From a checkpoint of a small transformer trained on Wikipedia.
Training: 245M tokens, 3740 steps.
Each number is 500 + 25 x the weight over its row's rms, rounded and kept within 0 to 999. Layers, rows and columns count from 0. Numbers have three digits each. The size before them is the row's rms in percent of the matrix's.

# up: layer 14 MLP up, 640x160, rms 0.26, rows 116-185, columns 0-39
# down: layer 14 MLP down (transposed), 640x160, rms 0.269, rows 116-185, columns 0-39
up116 092:527471515527475510492513499509474547455457486545487516537515489524498561482465511585471521483521494533559474483491497477
down116 102:492539474467494548471461489503532518462557515524510516560526481454473524491550449508501516527496493522513496490528482489
up117 092:491476504500525432565522528478493480503531503457492497485532549469513478518489434514523508473520510511503512505510440529
down117 093:520521495510475536450504494505511528479463518527505520512480473494485505475498564501470494519484519485485516505456517464
up118 099:544498489474510524540507472463510492506504483523532530503491476517486505526497484466493502470514518473493506490508513494
down118 102:503512488507507545540529489503479501468492512549483515515490481495486501463476524507480465488509495477465507503470478484
up119 094:474482501498478473484479480501457501459503526491506497493546503526500510493497484520506482495513488499514519465491466493
down119 102:453503494494451512489438471482514497527459512464508502521463550502486484482524535488493465487480563440478500489532482492
up120 097:467465478510507523495490520479463459505530534476514530480521513492452449460489521494481516503523482451475506490476457525
down120 090:499525525464536464483547482506544487528479495544505473498494491524574522481514486491535505525471493567475526504508512507
up121 100:507526496524508523532526481496512498514510471539531474479477454519500512507489460475537437477499462484487503499508516483
down121 106:504501524447463551512492459502537496483471499490507499481538450494538519497516500544505472466471467508507517500541487493
up122 095:465513481524472553487521517489507506494507460511500499513429472521501548455468478526516472484496478514529503499516506490
down122 095:502559510527528560501467490520504487476496488461525460525520545513460510548536491529503475481506542482490501494494534514
up123 096:463476521477524467508502477470507512516453482495504481501554525502499519541501511503446495520524489469487523454500496519
down123 103:511513494504467510542493516473526489531516498447491568491518447503496524494507516508529511499521510515505508518510538446
up124 101:504538501511486460546473493473490515482461512500481461481520464516493510478506486486524499507512516509492436492523476486
down124 099:469483529498489489537488532500440501491503457517474449473535518519478497533488522461480476500494490491482492475476523535
up125 110:501540505447509474536507486490485487467530499474514470488484483512462497512468530524494482490520517549520504504496516472
down125 095:525535490515541479473501447492504515497521511485488538522523509496557501519510491501541511492522503528507498431484511499
up126 092:534475491505450521520491508533459451513485552484515517495506485504549492508465520524525473486503489518498544514505467500
down126 096:494543481512505447495476505500445538475496524498489469522493514498544550491510517485532490550496539527481483507523503512
up127 094:448460496510574490489462447513512519470493490475498543509544469499479509466510522457501484484501469477483539499485526530
down127 100:553517511474506498497511522510448493508480539504445496543471515497467480496462557516493499497504500504508525508545501524
up128 107:525521520559497479499479549511506492513469499501504489458486512502494493474521499509496523553465479538489474516529448532
down128 103:502457458470521498499487470443498481477503514500505473529518481457548487535473488511523489488509531480452537464471494489
up129 097:513473501516488500535521476494491501476548479486517527530488532427506479457552474497517483512537492481505464454549490460
down129 102:481490516523534480496510460500519519523508501472502452507545521475530512516496516465481445490460526503474528480536471474
up130 098:468521489515481540485482536480512521474468518479510514546491527500475482453488505529467482485514529504498537499479513497
down130 098:517483537516489454464506484560494533507528535499498521456497516531523541490488522495450467521473507503473489465496540479
up131 102:501502503508506491514485499523520495518498464517539477473506485514482468498494471463504489534525533524490440488483528543
down131 119:490488482525491499486476478500508473503491450530466481507525512540461525494509521485491514555505517493489438456461493489
up132 099:493486487483484505551550506502471476517515519509482493525478472505516521489524465560470449473489494501540488536544511518
down132 105:498465547471509514539456518484495491468488501484526523467466486470439484488473532512502476518477463480489518499468489515
up133 099:499512448522526539540461475515483506519483452529477552507493545463502516519469532461494490457509511464482521510508518521
down133 101:522496490500461528503510487488506539488507534481496495522500500526526512487520498463508502496508503476489523485480520519
up134 104:507489500506487515511533480497512500488486496485507515496487458503495497485509466436523487515508499530502500472506564463
down134 105:464493525462514529528540526474483494502455519483469514511499547507459463466491482481501458497447497509524517491526523521
up135 110:488501448561483504527494554546534510475436534497493489494525501490507482435484531539556546534478503514480500475475507460
down135 108:539478471533513514530511484514498493526512512530480490480504503514484528473504500532468482491538470521462531540516479483
up136 097:518465457490442516541467486491464509557503453497524496532498538545535521498499514489504551486516514546501485497504500526
down136 099:476477526481493487453498505487492503513498523484511496553503478461493540522506462469509503519488500515509497436498457471
up137 103:522500492469511499497490496523523531502501475450483520487460508507468452491510560467504511499451452492515530470489515475
down137 105:516494501522458509513485492514541492518475498541475487503422509504508492521511506497498478498465515492532517522457463505
up138 103:474495480553535530483515490504542504480534486476517492497493526489528511493455470493518510538504497512470541515485494480
down138 106:502515525469469522512481560474547461531509517476486506506496517491491505495531503530547507450507500515458532492501513476
up139 089:538511477486481522501508492495545496545492527517495523531547494473523513523528509499491479494521490530473529550507466479
down139 087:512465542514527481536499479498451503452512484476491489480483530486486512444545462515491533495494503487558468497519498483
up140 101:498494476517491517517524459502480451518504421511490533526496467507496489484474481542563514451493487498524489478498494516
down140 096:493472523507512516546438494476510500489475482508533490472503460465493520473503518481505508494490492468508528473469500494
up141 102:492481461480485532487524498506527565474455504548458494491520514499483507542470497507514519508523518514480520517458514534
down141 092:508514505496521467512514514500503539458543510486534498526498546533527490519510498548480490521547461557534443488517474510
up142 099:470506505490498536497500469540449555512469455514543493528487542489519505536506504502503510482485490501525492463485510514
down142 095:527447518462521509547501520508491473511509478497476465500501496477514517470501558530485472511469480504460512500470499547
up143 104:510478499494512569542512520487484437488542504498458471458551502485542544435499488534497521471489513465520550511500529508
down143 101:517538524522493494499468485515483526530493527499487475475520499474491488503503488490469484476485507530533496515508506455
up144 099:509459520475458465495505463473533476480525556513512548464483513497465488466444518500505497549516479495522505459505523481
down144 094:488487506518536563521545517497486498497496495528496491491506525534486500509534505499474493509499477473528495473536519463
up145 104:483501489560496525517529496472484505516543483477531499517516510508550496502488484508516528483469517479535512548521523485
down145 105:496449480483519548537504470521483496512542485477509516547467526525499500489540468450501485489473501433495544507444495510
up146 090:521471491507545487515533487540497482464516530512484458468539422507462529514504493481470496488469495517498510488474486509
down146 090:501546487507506490542525513454496515487445467505521502501510502520511499515515499486490522524494506491531474481543508488
up147 100:532472499486481488536535511476519507508481551505508524529480551497522478508474524533503530495497494475522519462483493475
down147 096:482506518431511490480468508494464482527522500474510446524488474529464538536503501500479511494537542501460489466452508525
up148 090:516478544496542518542517480521496473515490470501515527482517464484506548509483478500527493486515473512496500507527494462
down148 087:522508507452537486460470467500493533530547493513501498527453510480499460463497546513517531456482502491482497511509503547
up149 105:485521473475512489551537503530506492502515482509494529482495512498475488489495543498495510503518491531507486460483539498
down149 105:496492498476565482510460460497515508470510530491465506521532489447502508532487499518513488458519492513522506477516495496
up150 100:520498512488527519488502534518531513517495535518470508509490493509493511484546557451560524481507496525508517446496492526
down150 096:485490477505474487486533509487483501491499464477499496507481495554502493464460464510477515511511474445482518517505505504
up151 105:508525510460508526509480512468497486475487515484542486454497476470522525511509469483463478443500533476495482535491479501
down151 088:515471557529499514506499539517503501491470468545491523561515535521484530513466469492520480492484480469468487459529529471
up152 095:494511504521484507524512477507497521574496499508475461507515472483553509547514464533487498542449463504502513454492529494
down152 099:480509482475514527512481507524480483493482480467504507493475506503498502515510534522488434538444492534515461531480448460
up153 109:505464519510492492490521505448496505444469509521485491530489510513518487511522515526506543489501525520486483485490531489
down153 109:561536487514495477490501499500504502493521476500432511511474505501501519444516480501470491521494522488499525511507441529
up154 092:552481484457493508507507473547551521448497514471508519483484521515491507504494463507466503503534527532522482536526489490
down154 095:486460500436473497503509532534532495519543454450516497504467466515536504498555489486527477496512487513499487536486476477
up155 104:460543541485487480503522476477520506478504486511493495482509501491499537531470475502498489483501519512498536536467546495
down155 109:449464511477521535483495493504524525486468495486506467466451551469531482514493512491468489544517497478525544567471456487
up156 093:504499523506510507450490478515500495502502472473500491486524496519495493565521466486546472506524483469550499460500498518
down156 092:510505513536547455506492492497510524527512465501462553513506517504509439487527520503522470547532510552519479512522465502
up157 097:497539503504560472496475484488503490514518468460460460485528497535510475471507486505487469505493490545539468504493525426
down157 090:487519479474541486503490500517550511497498478520491497527482522518499565502482523472514490528502475501462518485530502544
up158 094:530515534465490554504451476515552450537507462511500487425480506503492540478482507480488521500465476462493467525498492520
down158 098:497509546486522459466449507562497432529497519519498487523504580526497495465450472477525536535446455423523495498533528480
up159 093:506458492508452532548491536544509493489519519502478518508475481521476477509519523525440482471477532531494506469547518484
down159 093:554527478459533532449476479495507520489495472452506468476474523482515533499538541499494521534490479514473551475515513516
up160 101:508499479482531471485532487492546474474492494488528486443488482501477544493457473511491497490511489487556476483535474476
down160 099:545520484535498509474473543482494482530491496491499518510493478503512480511505488516484468490537492498491518523508473560
up161 103:529499522524518479462470508508485497519568454466453505524515506483476515494462458476474490508472492488485549495501488461
down161 103:463498488541485513547523471511484453527474483499532452511482478486475510525486513457506522519526492489538466511493515501
up162 098:480559454496543468463468487481492517457507531493481527517484482440505489529485446532515500484506493508523510479491483500
down162 103:518521533489550512480499500462448480497479509451496462531489499535482499545504523505511541498527518515475484475497514507
up163 111:506547542507483491495482465494510513543494496491551520503522510487521498507510475525494485457492461518498500455557491495
down163 100:495484504507536523526452521491529513485489473495515478553540491502522519510508453462488508533481502452487502531483497509
up164 096:501547483495503462520483484485511482483505475529522519493487464491506482514489555530534507514496507478458475470490547498
down164 102:512452523483498492507457490467507517467488451553534558504539498500513478503488499498505512472425504475457507482476526492
up165 100:502483540514490454477487533516530503503474496515512486478450476518465514512509489550532480500513503504503494465456530522
down165 098:509514474492465483496476517469522515530490476526492490474489538466504459472500535456487539533499479490536470488503512497
up166 095:525540481496522513532469499490477538473517492499503518494517509500514504472502510533474498516529536507478496503510519532
down166 100:470441485427486460510469498504536514535488514514517534496481498491495500514539536508524501509494501519504525481514510489
up167 098:492554491499503509507495490493509498544506479535535506483477481496481492505509483477491494525478483507503504442456474500
down167 099:522498497516441484506491504534495477483535557489501510533490537510487483534481542449474482476472502475478508495475548498
up168 099:500491477484544461480514514508516501513467470497499518491497491476513491511527507521503440566504529463514525509539483523
down168 100:514500476507483521545508506466470504486458524500472541577496515473484503496551504528494494497506500523537503466497530499
up169 111:512517495489525559490526469495505484556516447492506470497501499486505471460489510504492481456535496485494534537530560489
down169 106:480502503504468492461467550502511482477520472512519507498470534475534537510488503509500452467496477526482504540521474512
up170 104:500502455480498514489507535502549510555459551483558460498473483415502483515499479480518486452499492493521480483503456516
down170 107:512524532549514494445501504498467483465492462494476511471500516526498510523518528495482474510453469472455482514508526474
up171 104:492504538492512462517489528493474527474492480472492516493522550491539526438475492492489517523545518503496509475505523453
down171 113:559489532505507490483490558495497490459474481505486460514539513514500513523520521538573506515528506455514507489539494485
up172 096:476514493507487485500561547508464506556506509500525473488459514524501534507502532527462556516488519530501523480473528540
down172 103:478480538476484538468551517488484519539480506528524492495512502504491516474514469506472477475476507508544472418514539528
up173 096:474515479488545543522537485498513467513519551499486498439479533459484479487499474508484493494497518488493509509473539489
down173 094:461510470529514521533504511507484509470515496505514534519493545510500516505530479491544501508491486480516486515513495529
up174 105:558563517509530523485507508520469463500472464482476465461530518521520465487466488529480511512509480516505521493528498512
down174 104:550498520502506497473487508510480496536538526523504509485516477511515526489489487521542499482531504524492527498527493475
up175 095:508477532508532462487513524502489523493506469529473558524504470473481518484491491526534516470486510498533483503455534502
down175 091:540547513507494511520494472538500482495512533469516499479461536521498510531497492474493454514475493487502537466509460478
up176 091:499477476515507495449474516515482499524511515516506503451483520531494465497533485453536498438510476479499478517498532490
down176 099:496531539496489506487512519501467521520520503457503488449487520518462529500498541474502482501497551484507553491511487534
up177 101:503469500491534484491485498513517498518513474530509515519483499502508475535458485522520472561507459471475506542467505469
down177 101:523483497514481530465471524519531498468504529458510501515503494483521464422504492482503534501492488500497480521473478476
up178 101:520492520497569449513544470494527535517527491461473515504474455514504450493530495520525477462503503511533511481550506487
down178 088:474465499511527471485539498487492490504499517467554534528519504486471521531519487512504526488513480515481467520471500500
up179 098:516511503469524559498457524522513481474493480475572513499505435488463519532531513474480524491513454488480520501483438489
down179 085:517496486491459445526537496445511496518510487481486488527476528500522451498472470526494518504452526502471476528514498478
up180 096:492530502486523475479533530484506492521462478517482512518478514498504492506465512522498527497504494486495556530526484497
down180 093:518521491502497522497507466524530503535504527489503504493533495518510506485479493476463488494463483499490501491473544570
up181 102:500518567503476510489520464455413518502499549495509461519510507532473464493494475527532511471529476539491475477530500478
down181 112:544511497511457447492535471468457488500521496461519514506528510486487534529467490485510506524538447481506503499487570454
up182 101:487530469536531496497518464457459524442547500522497458509507492481524487487477436523456491493485540515493526481471529491
down182 096:500471493543524539510526556491509452529492494526502514497483463539485510535499488480483485468465454510474526492513514514
up183 099:474436497479503533474538486512463518504517504504462457493475534507559488515482481542476473522538517497496477474533484489
down183 091:478552487494521500471442502479524501495475532484508516441524458520496506476497501457498488490479511492537522480483506496
up184 106:494491496539486480469508516526489486497459517484461508502468481494539497499507519519467525466538462495555471504520492497
down184 112:516534511479489490524540510517450471481573505503497512498520516473514477483503505493516504514516511497464519477534544488
up185 101:481504463524478506508517507473520445504537534511505498505459519515474504538508506529529515505529535471483544476485454530
down185 096:467489512542514557484541485524512512505494509472481524487490464513510486489525513476481513468464457490508454471532500509